config.toml
n_layer = 8
d_model = 256
n_head = 2
n_kv_head = 2
head_dim = 128
d_mlp = 704
vocab_size = 3132
activation = "swiglu"
norm = "rmsnorm"
norm_place = "pre"
norm_eps = 1e-05
positions = "rope"
rope_base = 500000.0
rope_fraction = 1.0
qk_norm = false
attn_scale = 0.0884
bias = "none"
tie_embeddings = false
parallel_block = false
init = "trunc"
init_std_qkv = 0.0251
init_std_o = 0.00628
init_std_up = 0.0251
init_std_down = 0.00379
optimizer = "laprop"
lr = 0.00127
lr_mult_qkv = 0.5
beta1 = 0.9
beta2 = 0.95
lr_head = 0.00552
warmup_steps = 210
schedule = "wsd"
decay_fraction = 0.593
decay_shape = "linear"
final_lr_fraction = 0.05
batch_tokens = 65536
seq_len = 2048
doc_mask = true
train_tokens = 396600000
steps = 6052
dataset = "wikipedia_en"
Each number is 50 + 10 x the weight over its row's rms, rounded and kept within 0 to 99. Layers, rows and columns count from 0. The size before them is the row's rms in percent of the matrix's.

# gate: layer 5 MLP gate, 704x256, rms 0.0476, rows 311-328, columns 0-127
# up: layer 5 MLP up, 704x256, rms 0.0457, rows 311-328, columns 0-127
# down: layer 5 MLP down (transposed), 704x256, rms 0.0444, rows 311-328, columns 0-127
gate311 108:75 56 46 60 53 46 46 57 37 41 39 47 45 38 59 33 50 27 55 43 37 63 46 48 52 53 64 39 48 37 38 53 46 49 48 50 50 56 69 41 64 43 34 42 46 46 59 47 53 54 40 37 60 43 51 59 52 40 66 53 55 48 51 74 39 64 46 42 63 42 46 70 52 49 64 35 50 61 61 40 39 44 64 55 47 50 56 45 38 50 32 51 89 54 38 57 48 43 60 66 58 49 48 55 44 46 40 46 51 35 55 57 57 36 53 57 49 32 56 49 40 50 51 42 53 56 50 54
up311 107:31 61 36 50 42 54 42 29 46 46 58 51 63 41 62 53 38 47 58 43 39 44 45 40 46 43 55 66 45 42 37 45 48 39 25 35 55 55 54 51 33 53 60 36 61 52 42 42 33 42 58 67 35 37 43 31 43 59 44 62 55 67 47 50 51 52 55 44 27 65 34 54 37 40 31 49 47 57 52 62 52 62 55 45 40 62 49 51 59 51 69 51 44 58 60 49 45 39 39 45 39 45 47 60 44 46 41 38 48 60 52 47 51 44 51 60 56 74 27 54 47 60 58 54 37 48 55 36
down311 110:55 62 44 50 48 31 54 60 21 49 45 47 54 22 64 52 58 49 41 53 27 51 52 45 51 54 48 32 51 43 43 55 65 39 54 64 50 41 45 54 58 37 49 30 54 58 56 37 47 52 68 60 46 44 36 77 42 35 55 60 63 41 59 39 54 38 39 56 31 66 44 59 41 44 42 57 43 58 50 56 33 46 56 51 50 56 53 47 56 58 37 52 42 43 49 49 42 61 49 46 61 54 67 50 62 48 43 41 72 62 65 52 50 52 64 56 50 64 45 43 48 57 54 40 36 46 47 57
gate312 098:51 52 43 55 50 63 50 48 56 47 33 58 38 46 56 40 45 48 43 70 63 62 41 63 53 41 41 55 48 49 30 76 66 52 43 57 47 55 51 64 47 66 44 46 65 57 47 52 27 51 59 45 55 66 40 47 65 46 68 74 54 49 45 59 52 64 47 45 76 61 52 48 45 47 29 37 61 44 51 62 50 44 64 63 57 58 47 44 50 44 52 60 56 35 45 61 53 49 41 56 39 61 65 52 63 46 32 64 45 66 43 52 44 41 39 54 39 37 43 52 60 46 46 46 45 65 49 52
up312 099:44 60 54 46 47 56 25 54 52 62 48 43 39 63 62 50 50 67 41 57 73 60 41 39 41 41 58 57 30 60 31 50 51 66 42 48 50 62 48 52 48 64 40 27 65 56 37 51 28 57 58 54 62 60 39 46 51 35 54 64 48 54 52 52 63 57 38 52 34 33 59 45 23 51 58 22 58 46 34 55 42 33 66 30 55 58 60 42 67 38 45 65 55 44 45 56 60 60 37 53 37 51 50 54 49 39 46 64 47 43 52 51 48 61 56 58 53 63 62 53 51 43 50 51 42 48 52 38
down312 101:62 47 52 55 50 35 53 57 59 43 58 49 63 39 48 48 47 38 56 50 44 41 37 60 60 48 69 40 56 45 50 53 49 55 49 50 54 40 48 58 68 32 46 77 52 57 59 66 61 66 43 53 65 36 70 58 05 43 51 49 67 37 40 59 51 44 59 53 50 49 61 47 65 56 48 70 55 42 59 48 43 49 38 53 52 38 38 71 43 40 61 57 56 52 50 57 56 49 58 45 63 40 59 63 45 54 63 59 46 51 61 53 36 52 49 60 33 48 32 31 38 57 54 38 54 45 48 51
gate313 101:45 33 35 44 41 55 48 28 50 46 30 61 58 42 75 57 55 56 45 47 39 40 31 49 55 48 42 45 53 61 46 48 68 53 46 49 42 54 34 44 30 42 48 28 47 61 41 34 38 53 62 54 61 44 49 52 50 44 64 53 32 55 52 49 36 59 66 55 45 59 42 45 50 41 47 54 60 46 67 54 43 38 62 51 71 55 71 56 51 55 52 41 44 46 53 65 58 56 35 37 55 36 71 51 46 44 50 44 55 62 61 51 42 25 76 35 47 40 35 43 70 64 56 53 54 64 37 32
up313 099:54 65 61 59 36 56 48 44 40 53 47 49 58 33 51 41 53 61 45 37 46 55 41 47 60 23 39 43 32 66 47 42 61 44 42 40 44 48 48 31 45 27 66 47 53 48 64 63 28 57 33 60 57 55 60 32 53 71 55 46 43 41 53 36 70 53 62 47 33 58 50 77 52 52 48 47 49 50 56 31 45 53 50 37 33 62 55 58 66 43 40 50 60 48 73 51 47 55 33 57 46 58 60 52 48 57 41 53 51 64 51 48 40 64 48 59 53 50 34 62 43 53 55 61 40 42 48 44
down313 101:47 47 62 40 45 46 38 34 48 45 53 49 49 67 53 82 46 58 61 76 59 55 49 44 42 40 42 61 44 49 45 38 44 48 63 45 23 31 51 45 31 43 26 53 54 25 49 43 51 59 61 43 46 34 44 43 42 55 55 62 41 40 31 58 59 43 58 46 47 44 50 47 52 57 49 59 40 62 45 58 47 40 45 35 65 48 40 38 58 53 56 27 59 46 51 62 42 79 48 59 49 53 47 65 67 31 40 43 57 59 50 43 49 52 54 44 57 52 39 45 54 57 62 63 54 36 52 54
gate314 106:47 39 68 39 60 54 74 42 68 43 67 49 64 53 61 48 50 39 48 46 58 60 51 44 59 40 49 65 50 62 46 28 45 76 37 39 53 56 47 35 48 49 48 39 48 52 45 51 57 68 63 44 62 53 44 60 45 46 47 46 62 55 41 54 38 26 48 63 45 62 47 34 57 51 40 36 57 56 64 54 64 59 42 63 40 45 64 64 40 44 50 41 51 45 73 58 60 50 48 36 51 38 62 50 50 62 50 49 47 63 56 41 50 56 52 42 57 50 51 62 38 53 65 49 50 47 37 48
up314 105:62 60 54 51 41 51 64 61 50 54 45 45 63 37 39 23 55 47 55 61 53 44 66 38 40 39 53 37 38 38 29 59 44 48 60 54 62 46 41 48 52 37 55 50 51 57 77 44 47 52 58 59 43 70 27 51 45 47 54 50 32 54 48 58 48 34 55 49 49 41 53 57 48 48 44 68 51 48 46 37 61 47 41 44 57 42 56 51 63 61 41 61 69 77 48 61 51 50 58 50 36 44 69 49 46 50 59 56 49 54 68 50 50 57 39 46 68 39 49 51 63 36 56 43 54 42 42 36
down314 103:58 58 64 62 54 50 36 59 58 46 41 35 63 44 53 62 49 31 42 47 30 39 57 30 59 62 62 49 52 62 60 39 46 54 53 55 45 66 60 38 53 46 40 54 46 57 58 51 53 58 50 50 48 62 36 47 41 51 58 34 49 57 59 43 32 47 37 15 40 73 65 47 45 33 37 42 52 50 64 42 35 62 32 51 42 34 47 62 66 35 44 53 51 75 51 51 51 26 38 75 40 24 54 48 54 39 53 46 52 57 54 51 49 47 51 37 49 55 46 34 55 56 39 44 41 55 52 54
gate315 119:53 55 67 48 57 72 73 61 39 59 50 40 49 58 56 64 58 42 54 71 47 60 58 45 46 57 31 57 46 58 65 52 37 31 60 40 52 39 55 53 66 53 51 49 59 47 60 56 65 57 44 52 59 47 42 60 52 60 55 50 49 57 57 67 47 47 62 36 55 49 53 34 31 43 42 56 48 47 56 41 28 59 45 40 44 74 47 63 53 52 57 42 46 40 47 49 50 57 46 49 65 49 50 59 39 45 69 57 56 74 51 57 53 55 49 35 61 56 44 41 21 39 49 53 48 53 46 55
up315 105:38 52 56 42 50 56 53 58 43 58 47 36 36 61 61 41 56 47 58 56 48 59 42 55 61 49 48 30 50 61 55 56 50 42 54 47 56 54 37 47 47 25 52 36 40 36 50 63 52 51 47 53 62 47 55 66 45 44 46 32 48 43 54 58 38 21 49 51 38 71 45 50 42 42 58 64 49 62 58 51 45 54 58 54 50 53 55 50 51 48 63 58 44 30 53 59 58 39 58 48 63 40 41 38 32 37 48 52 65 39 66 22 45 58 49 41 56 39 42 47 44 53 36 50 41 69 66 51
down315 105:40 58 47 56 51 62 57 40 56 55 40 59 54 49 49 61 67 67 57 56 70 52 73 37 51 53 44 60 52 41 68 55 62 38 59 35 39 43 64 46 42 50 50 39 63 32 47 46 56 26 51 43 49 38 58 53 53 44 39 47 49 63 42 54 71 59 40 50 44 42 56 45 41 37 40 44 60 45 50 52 60 57 46 59 55 59 43 48 64 43 53 35 68 51 65 56 52 57 40 47 51 51 40 61 48 54 52 38 74 54 44 48 46 56 36 48 40 34 61 61 43 41 50 36 44 57 47 49
gate316 089:52 42 48 52 54 45 53 55 49 58 48 40 47 57 58 67 35 35 52 44 51 50 40 58 65 44 69 53 50 58 53 43 53 54 56 52 71 47 47 75 34 48 57 55 43 45 51 52 56 42 53 57 41 49 55 45 58 74 31 49 49 56 63 51 47 58 57 62 47 51 58 67 53 63 44 55 45 61 54 46 52 39 48 57 50 38 43 66 58 39 27 55 56 37 50 52 47 77 59 64 44 53 39 40 56 43 45 36 45 67 57 26 42 50 47 34 34 53 41 55 37 60 71 54 63 53 55 56
up316 094:48 50 56 55 47 51 59 54 51 40 61 53 66 43 50 54 54 27 58 31 54 47 40 56 37 60 63 35 48 64 54 55 50 51 41 46 45 50 61 39 53 56 49 43 60 53 35 42 56 55 46 49 46 52 54 37 45 54 50 45 48 54 48 55 71 38 55 58 68 84 44 48 37 33 28 46 60 36 65 44 50 57 50 58 57 50 57 66 57 34 58 61 69 49 35 49 36 54 45 50 43 34 48 53 55 55 48 38 42 52 45 40 39 58 52 60 53 40 45 42 50 74 69 35 41 59 52 44
down316 095:48 53 50 50 47 71 32 67 54 50 62 51 55 71 51 55 47 37 59 42 60 66 57 61 64 27 46 54 70 63 34 42 54 47 52 37 48 57 58 53 54 48 54 48 43 47 30 56 57 48 42 44 47 36 39 43 44 59 31 19 34 43 45 60 52 48 39 30 76 35 67 56 60 59 47 64 48 54 68 41 64 50 52 56 50 53 53 37 55 44 36 55 55 56 49 54 47 29 59 58 40 43 28 36 38 51 49 56 52 48 58 47 59 61 59 37 44 33 34 49 55 57 45 51 70 40 60 37
gate317 102:62 34 31 41 44 49 33 61 49 56 44 45 44 49 35 59 47 27 36 56 55 56 51 46 47 60 39 62 51 49 51 68 48 57 53 50 53 61 53 29 45 49 82 58 38 40 34 39 47 59 48 45 47 48 66 42 55 49 41 59 59 45 61 68 49 51 47 46 39 51 42 31 55 39 35 44 57 52 78 38 49 40 47 55 44 45 50 50 58 53 58 50 52 36 58 46 33 35 61 48 57 46 47 59 38 62 48 51 62 21 61 50 51 52 48 37 48 54 28 48 60 43 56 56 20 37 62 70
up317 109:55 56 59 33 47 44 62 40 35 52 47 54 61 43 48 38 39 63 49 41 56 51 49 50 67 40 45 59 60 67 50 52 38 49 48 51 40 50 49 58 56 42 27 34 65 64 76 52 57 40 40 43 67 40 37 62 49 74 38 29 32 53 45 52 47 50 43 53 45 50 71 53 49 49 44 36 49 43 54 68 38 41 42 53 49 56 63 43 42 53 56 45 68 62 54 50 53 60 60 51 44 50 46 43 56 45 44 60 52 50 60 51 38 62 46 69 62 52 54 45 52 28 63 45 67 44 40 55
down317 108:55 43 44 42 54 43 55 60 54 55 34 48 45 65 56 46 41 42 45 52 48 56 57 51 55 38 60 62 51 52 39 58 52 38 61 56 63 45 32 50 40 33 58 53 52 46 61 48 55 54 42 24 66 34 53 50 37 74 37 53 41 62 58 67 54 41 56 39 44 68 46 55 36 56 48 28 52 66 48 44 52 48 61 55 47 73 53 53 56 52 66 49 39 59 50 65 60 70 57 66 46 67 68 41 49 53 46 61 49 48 56 61 35 53 49 50 52 62 31 30 52 45 42 63 43 44 36 42
gate318 086:56 38 77 58 53 44 57 68 53 29 49 38 51 57 56 55 60 46 48 55 30 42 40 36 55 63 47 33 37 63 42 31 56 44 57 58 43 54 53 41 55 52 55 66 56 60 37 47 43 37 60 50 39 40 61 41 42 40 57 33 43 62 39 47 58 40 40 61 42 66 55 48 28 66 37 44 47 36 39 40 59 44 55 39 52 50 38 68 64 56 56 35 48 39 67 46 64 57 57 53 57 62 50 43 40 60 54 66 54 44 48 42 52 65 38 62 73 68 53 58 44 37 45 52 36 56 20 45
up318 093:43 39 44 45 43 38 39 46 57 59 46 56 58 64 45 74 57 49 35 47 43 49 40 29 48 62 65 46 28 52 44 39 48 73 50 56 33 57 48 58 44 44 47 42 46 72 51 44 61 47 52 47 56 44 65 38 66 56 46 48 43 48 51 53 59 60 43 44 22 46 49 54 38 45 53 26 37 61 45 45 44 52 50 28 65 55 69 42 47 60 45 54 30 46 53 32 61 48 71 54 49 59 61 30 50 41 48 57 56 48 43 63 39 39 53 45 53 66 54 56 53 31 49 56 38 60 59 44
down318 088:72 42 64 41 51 45 52 25 58 58 54 51 48 54 49 24 57 65 50 67 67 47 51 47 53 34 44 59 64 39 43 31 51 40 64 52 39 58 61 32 39 45 44 36 48 46 51 40 39 40 33 72 78 61 53 71 39 66 47 48 43 39 40 60 46 52 47 57 41 50 48 52 44 67 22 61 42 34 61 61 32 37 39 52 53 67 46 57 50 52 42 47 61 64 43 47 50 62 53 49 43 59 45 54 47 50 45 38 63 41 63 42 58 56 50 55 47 32 70 51 69 45 55 56 44 53 52 68
gate319 092:53 39 54 47 54 57 51 63 56 61 50 51 79 36 44 57 53 39 55 47 48 59 49 48 47 48 48 49 64 44 53 49 64 70 65 29 39 58 42 44 47 62 51 51 50 44 50 41 44 56 48 49 47 48 46 55 49 41 46 42 54 60 47 41 46 60 68 50 61 48 43 52 56 36 47 51 47 56 71 51 50 28 65 46 31 33 41 48 45 50 37 40 57 56 51 62 60 22 33 46 39 41 55 55 74 47 56 44 42 63 62 46 59 45 64 33 48 40 72 51 47 52 51 36 66 41 59 65
up319 098:43 74 50 54 39 50 47 67 61 50 42 41 52 54 47 54 59 49 53 58 46 63 39 55 47 66 73 43 66 55 52 76 68 35 45 48 53 49 46 39 43 31 44 53 53 37 49 50 40 53 45 47 43 42 72 41 59 39 38 61 36 37 57 45 58 28 66 49 46 43 39 39 57 45 52 54 79 39 48 50 58 33 62 53 50 41 56 33 41 59 54 56 53 48 51 34 48 35 33 61 62 50 61 42 47 39 51 56 61 44 36 63 39 48 61 54 25 46 36 54 44 48 54 51 68 44 52 44
down319 100:44 67 32 43 46 50 49 31 52 49 60 50 53 53 46 57 49 47 47 49 43 48 49 51 43 45 36 51 58 70 52 58 60 57 50 30 53 56 59 39 47 35 71 43 52 26 36 50 52 54 50 57 37 45 41 44 48 54 51 31 50 40 48 34 46 44 62 23 59 36 49 54 53 51 28 50 41 44 47 45 60 57 47 60 35 45 48 57 58 48 45 49 65 54 52 55 48 56 56 76 44 45 45 40 63 42 61 58 35 45 51 54 56 59 33 68 54 34 53 60 57 58 56 53 36 56 71 56
gate320 084:42 38 29 39 51 50 48 59 62 56 39 54 49 54 42 49 55 40 42 43 57 49 61 58 64 50 61 65 47 49 28 51 65 48 55 73 47 50 44 56 50 57 58 35 52 53 39 56 52 43 50 67 64 37 60 58 47 39 48 57 26 44 54 48 47 69 60 35 46 60 50 65 57 49 43 76 50 43 57 47 35 55 63 58 46 68 42 67 53 50 39 37 50 38 46 33 44 38 42 39 46 62 57 40 75 51 48 60 36 42 49 47 51 50 41 38 40 45 58 27 65 51 65 54 52 52 35 51
up320 090:51 50 41 52 41 61 45 40 32 79 44 57 14 59 40 61 46 62 60 61 59 63 37 54 57 47 54 42 46 22 60 45 45 51 61 27 47 42 58 51 43 48 30 45 40 55 70 48 56 38 43 58 44 68 52 52 51 51 46 43 50 49 46 46 58 59 54 47 56 50 49 34 52 51 46 43 42 54 70 76 45 43 50 63 52 49 41 40 48 36 46 65 64 50 49 51 58 35 51 44 42 67 28 38 56 64 49 37 36 41 53 30 41 44 42 36 55 50 61 57 48 38 39 69 39 56 39 66
down320 088:45 60 54 48 52 54 55 45 53 56 58 58 41 36 49 60 53 57 52 37 45 37 31 52 54 61 57 52 46 57 51 49 46 42 29 53 51 66 53 56 38 46 46 53 46 57 46 27 61 52 41 64 45 46 60 40 45 29 50 57 49 59 53 48 40 54 58 51 36 53 28 51 31 49 34 68 59 53 36 37 52 55 37 51 61 58 58 56 29 41 53 48 49 50 46 55 48 30 54 56 49 51 49 47 54 25 25 68 69 52 55 48 51 39 49 54 34 51 45 46 26 43 51 51 64 32 35 36
gate321 085:46 48 58 31 47 38 36 58 43 51 42 52 51 35 36 40 71 61 40 53 63 59 55 55 58 37 46 49 39 54 48 36 56 52 70 56 69 45 53 39 65 69 67 46 58 43 51 53 58 52 59 64 46 38 40 42 52 45 47 54 44 38 55 39 53 39 46 50 57 46 43 46 58 61 48 65 35 55 36 49 62 54 40 51 62 56 57 47 36 60 63 57 49 55 47 63 57 51 41 43 57 66 49 76 54 59 55 53 51 60 48 44 53 52 46 49 60 45 48 44 45 48 40 47 20 56 58 42
up321 093:59 52 34 72 52 55 58 59 60 40 61 21 41 54 35 44 48 58 58 62 48 55 57 41 61 45 51 44 48 62 34 71 39 46 54 39 35 61 51 62 61 23 43 57 58 54 36 55 33 38 34 54 33 53 35 49 60 43 46 47 52 51 42 50 59 62 55 48 55 33 60 49 50 44 50 37 45 39 50 64 54 54 35 37 44 43 45 43 43 51 61 30 56 39 53 44 53 49 52 47 45 32 49 45 55 49 36 52 54 47 41 62 43 64 69 53 36 52 45 45 47 51 56 40 56 44 45 50
down321 094:41 45 63 42 50 58 49 39 42 43 46 59 61 62 61 57 57 25 49 53 31 63 40 50 46 39 47 47 42 48 53 49 51 61 49 63 32 54 47 50 53 54 65 68 43 61 50 51 49 63 59 40 51 51 62 62 27 43 44 51 53 52 54 60 26 64 40 57 38 60 43 52 64 53 45 41 59 36 59 58 68 46 59 39 51 65 45 80 60 40 41 53 51 53 49 52 56 58 51 55 62 54 66 34 51 62 59 30 53 39 59 47 50 49 49 66 47 53 39 48 51 38 48 62 66 49 69 48
gate322 118:37 50 54 42 54 57 75 59 44 73 48 61 59 47 48 60 56 75 55 63 38 25 49 59 44 46 51 71 56 31 51 71 51 58 56 58 56 66 72 40 66 53 44 57 48 53 56 59 36 59 52 57 53 38 43 71 40 57 48 71 47 62 55 30 47 42 54 71 58 41 54 50 64 52 54 49 52 45 52 50 43 52 49 49 61 50 31 59 51 47 51 57 49 34 42 48 60 57 55 33 67 55 58 43 55 52 60 33 35 65 45 46 56 40 42 30 41 50 47 49 51 68 52 35 58 39 58 52
up322 107:68 50 47 28 25 48 63 56 55 44 60 44 34 30 50 44 50 53 51 25 53 46 28 33 65 55 42 60 44 62 59 44 48 58 43 46 46 47 51 38 50 63 44 67 46 42 46 51 39 39 43 51 23 70 50 57 39 44 47 53 51 34 50 52 39 51 48 31 54 65 54 53 30 45 57 53 37 48 38 49 47 45 62 48 49 64 27 52 60 52 65 57 45 36 41 55 38 47 39 52 34 47 69 50 47 48 69 69 50 32 34 33 50 52 70 42 43 58 62 51 43 49 58 48 42 56 48 64
down322 109:62 41 49 43 56 52 57 44 66 49 53 41 27 36 42 61 52 47 65 69 50 62 57 47 54 55 50 57 41 64 50 49 49 48 63 48 45 49 41 57 48 38 55 45 52 49 30 59 53 33 39 66 47 66 63 49 19 49 57 56 45 45 46 48 58 33 64 51 74 38 51 51 63 37 36 70 30 49 62 63 59 55 43 40 55 50 57 76 47 59 57 37 32 39 39 58 44 54 60 57 37 66 52 46 76 46 65 49 42 37 44 50 49 34 53 65 60 39 46 62 41 54 62 48 61 48 62 46
gate323 113:62 42 53 59 46 47 54 56 66 56 37 51 55 37 62 32 55 51 34 52 53 43 62 41 60 35 47 31 36 48 54 49 54 58 52 38 61 43 48 43 48 50 40 50 47 37 40 50 46 61 26 59 49 47 56 43 42 57 57 68 69 42 45 43 54 53 62 29 37 41 67 51 42 57 45 57 54 44 60 57 53 43 52 45 37 56 60 51 50 48 49 63 58 48 58 46 62 46 41 54 54 41 56 41 28 59 56 49 45 33 57 33 44 36 46 34 45 65 53 27 53 46 40 18 29 61 53 32
up323 110:47 43 48 73 53 51 50 44 44 76 49 49 56 49 53 66 33 43 50 56 53 44 55 70 44 42 52 44 66 53 67 32 53 39 37 46 43 47 44 40 34 52 33 54 58 52 60 42 68 50 37 67 49 67 42 48 50 45 70 37 44 53 53 65 47 52 63 33 50 62 52 42 72 32 32 59 49 46 40 36 38 48 56 47 56 55 46 63 64 48 51 61 56 63 53 52 49 63 34 56 46 66 43 52 50 52 41 45 54 56 46 48 59 61 69 51 49 47 40 58 55 49 49 57 48 45 53 49
down323 110:52 32 49 52 57 46 54 32 51 55 55 48 74 71 74 52 60 70 42 51 68 66 44 56 49 39 35 64 42 59 47 57 52 32 68 64 52 52 39 50 46 52 49 57 39 61 67 48 62 47 42 63 44 52 51 45 57 55 66 44 52 54 57 37 37 51 52 51 62 56 45 57 43 50 64 56 38 56 45 49 48 57 62 64 49 61 45 65 36 59 55 38 31 56 57 52 52 66 31 60 45 68 20 44 66 46 45 40 45 48 55 40 48 55 51 44 36 54 31 41 38 47 45 59 50 54 53 50
gate324 095:70 51 44 59 58 48 58 42 66 46 52 40 50 40 49 58 59 57 53 45 28 57 48 52 65 39 64 55 64 27 52 49 62 29 42 59 57 48 31 61 43 53 40 74 42 48 60 49 93 57 38 44 52 49 41 54 53 50 72 53 47 60 76 44 58 65 45 53 68 60 41 53 74 40 61 56 54 38 68 37 39 54 49 40 46 56 49 62 61 72 58 48 39 52 44 52 58 44 37 70 57 57 53 54 54 56 41 34 62 58 45 33 68 49 41 33 45 46 51 26 61 33 46 37 56 50 58 48
up324 101:48 37 48 43 69 36 59 46 31 60 44 51 64 59 47 61 33 31 48 49 49 37 43 39 51 51 47 57 54 58 50 52 47 75 54 42 34 63 58 56 42 33 59 53 52 60 37 50 47 63 46 56 65 43 49 52 43 25 46 51 41 61 31 51 53 40 70 56 40 49 54 46 49 38 61 50 57 62 59 65 59 50 62 39 33 52 59 57 50 50 57 51 57 45 41 45 47 66 52 37 61 54 47 32 37 47 76 40 64 27 55 60 60 56 61 49 53 67 57 56 52 58 54 44 59 56 59 32
down324 106:58 52 56 45 66 46 62 44 46 49 35 48 49 48 55 52 61 62 61 39 15 50 47 42 70 53 69 39 63 51 58 53 45 50 49 60 32 38 50 56 46 48 35 73 58 58 55 53 58 60 43 54 56 42 50 55 04 47 54 49 50 55 59 56 58 62 45 49 61 70 53 65 65 53 72 54 61 43 53 57 41 57 49 34 48 55 40 81 61 53 59 50 50 51 42 32 48 49 39 60 57 56 61 52 46 56 59 39 49 48 40 44 58 53 58 50 59 47 56 41 50 35 44 57 44 55 65 51
gate325 113:75 52 50 53 62 40 60 50 38 51 54 70 56 56 30 50 54 35 48 55 41 47 62 64 50 49 57 60 57 61 59 75 44 45 58 65 54 53 54 63 37 53 37 41 55 32 58 64 42 46 50 39 45 35 42 52 44 44 40 60 46 59 54 70 35 57 52 63 79 54 53 44 46 61 47 53 65 59 37 49 28 53 44 62 40 54 45 42 47 57 56 65 66 50 57 37 50 54 49 57 52 43 58 39 41 65 37 41 44 74 55 40 77 49 40 46 51 60 50 59 65 49 57 52 46 46 50 52
up325 106:48 45 55 38 36 57 50 45 56 48 43 36 48 48 53 45 47 59 32 59 48 50 46 51 43 36 45 69 46 68 47 45 52 62 57 41 58 49 43 63 56 74 62 55 47 52 56 50 62 49 53 51 58 67 48 63 51 39 36 50 32 37 45 57 47 66 33 69 39 40 56 64 54 67 65 34 37 58 33 69 67 56 44 38 52 54 50 43 32 70 41 51 33 43 34 58 54 44 50 46 60 62 50 51 55 50 60 29 58 47 52 48 29 63 43 25 54 50 65 50 42 65 46 62 61 62 63 58
down325 108:35 52 58 55 49 67 64 48 39 51 53 50 66 43 52 34 41 45 44 31 45 46 48 56 57 50 46 44 40 42 47 53 52 46 30 42 55 48 49 54 63 66 45 50 61 68 46 32 62 58 57 51 45 38 37 58 81 51 47 61 37 55 47 62 54 35 47 63 53 54 46 43 40 58 60 63 65 57 38 57 47 43 50 43 55 40 60 37 37 43 41 54 55 53 43 33 52 69 52 59 59 45 43 55 48 37 40 33 41 49 51 48 51 56 59 44 58 30 30 51 51 51 27 64 40 60 54 38
gate326 104:55 54 39 21 58 54 42 54 40 35 51 48 39 50 52 69 55 39 47 49 41 37 59 62 49 73 62 53 31 45 50 44 42 68 49 53 36 64 54 69 31 42 50 53 62 48 60 49 57 67 40 53 48 64 40 53 50 39 49 41 35 59 41 33 51 42 48 49 63 62 52 46 58 42 38 51 51 45 39 43 45 46 52 50 47 44 41 56 49 35 59 49 37 61 51 56 50 38 62 42 48 54 42 63 57 49 38 44 47 64 48 39 56 32 62 38 44 50 62 49 49 61 38 60 50 48 54 47
up326 100:41 63 46 36 64 65 52 46 35 46 47 47 37 73 31 55 44 52 54 44 54 36 49 55 52 53 63 57 37 45 57 41 46 33 36 50 36 48 74 41 45 68 35 47 42 35 47 48 49 43 57 46 45 47 51 37 35 45 45 52 60 49 48 41 45 41 61 46 39 45 64 55 48 62 52 56 58 42 41 44 41 54 57 47 51 55 47 53 58 47 52 56 46 47 49 45 39 45 48 53 35 56 32 52 48 71 45 57 43 67 61 37 64 55 51 55 56 23 55 32 65 55 43 72 33 48 56 55
down326 105:47 54 51 64 41 53 61 49 71 37 54 54 50 29 41 27 60 54 60 59 36 68 48 26 55 63 34 54 70 59 62 67 56 45 53 57 39 41 42 45 48 70 49 62 37 50 47 46 45 43 55 62 56 44 42 52 58 54 40 50 46 37 52 53 52 57 47 53 40 49 50 61 55 55 20 56 57 68 48 65 61 49 49 80 42 31 54 71 55 50 38 64 47 54 54 38 44 50 53 59 35 53 54 59 55 54 27 49 67 56 58 56 44 51 45 60 52 52 51 52 50 35 46 46 51 48 62 48
gate327 098:55 49 43 55 52 47 56 45 38 48 57 47 38 45 66 57 41 51 71 42 54 36 46 57 48 36 58 57 57 72 60 33 67 45 59 54 45 56 53 31 56 44 56 43 32 47 65 71 42 54 53 54 39 47 41 58 50 71 49 55 52 38 38 43 46 27 57 54 70 41 31 55 55 40 47 52 37 65 53 34 59 30 45 61 47 45 48 43 44 54 51 58 45 65 52 56 51 46 41 52 38 47 48 56 66 47 39 46 60 55 29 50 65 51 46 42 52 46 58 42 55 39 43 60 60 55 43 59
up327 104:31 38 61 49 42 59 53 61 48 28 48 55 35 46 42 46 33 55 35 33 52 31 60 51 53 47 59 49 53 56 42 50 55 42 52 46 43 41 60 31 44 61 32 47 50 47 47 59 56 73 56 51 66 61 41 61 43 45 58 59 35 34 45 51 57 44 62 54 44 52 46 44 66 36 43 41 54 48 52 36 66 48 54 58 47 46 71 50 34 50 42 72 44 45 54 57 57 46 47 54 49 39 55 57 55 28 47 54 51 66 40 59 49 58 39 41 42 52 36 45 36 38 56 78 66 63 43 48
down327 107:53 43 63 70 58 43 41 39 42 57 46 59 60 45 52 56 58 25 53 51 58 49 74 49 68 42 40 56 34 57 47 53 56 42 52 46 65 49 49 36 45 38 63 47 55 61 61 42 47 33 56 64 62 54 46 53 20 44 41 52 49 59 56 61 37 39 54 57 53 50 52 38 76 51 48 48 54 40 44 46 48 52 43 38 45 58 51 66 48 69 79 43 60 38 39 71 35 47 46 58 52 47 65 60 55 61 52 43 51 43 50 53 50 60 32 43 55 39 49 52 46 64 51 59 53 46 55 51
gate328 103:60 51 65 53 57 32 49 39 55 74 55 43 55 72 61 59 58 48 56 37 45 56 46 43 41 53 43 34 50 62 42 34 45 50 41 39 48 70 32 38 42 62 56 40 48 54 46 58 38 63 39 33 57 41 63 65 44 65 33 44 46 56 60 59 47 70 62 37 71 50 50 54 50 48 47 54 57 44 60 53 62 53 41 58 60 75 46 51 36 56 50 36 48 56 44 43 41 51 45 46 54 38 62 48 51 46 60 36 42 61 42 60 58 55 54 61 61 52 60 43 56 53 67 48 35 80 18 58
up328 100:52 32 48 37 34 39 19 39 50 62 43 60 46 47 46 50 55 56 48 46 57 49 41 50 49 58 51 56 54 41 58 43 34 46 43 41 28 56 64 39 41 58 57 51 38 52 61 56 50 55 56 57 59 53 52 28 45 59 59 45 60 60 56 54 50 39 43 57 57 59 43 32 46 36 56 52 46 77 53 51 58 48 41 66 34 49 60 47 58 58 39 51 51 69 57 70 54 42 58 59 36 58 50 67 59 53 43 47 46 64 39 48 57 63 50 39 44 54 50 56 44 46 30 50 38 51 63 62
down328 104:53 54 57 47 43 48 61 41 49 39 47 58 50 38 58 51 65 58 56 38 88 55 47 55 35 67 52 50 60 49 53 53 46 35 67 51 51 41 44 45 45 42 58 43 38 52 73 65 46 51 46 57 47 28 42 54 86 56 57 53 42 56 64 52 49 58 50 51 32 48 61 37 45 47 57 50 56 65 48 37 46 55 43 56 38 43 55 31 65 43 51 36 37 54 44 55 51 34 51 47 36 62 39 48 45 57 44 43 48 30 42 51 62 46 51 57 40 42 40 70 44 43 35 57 52 39 63 44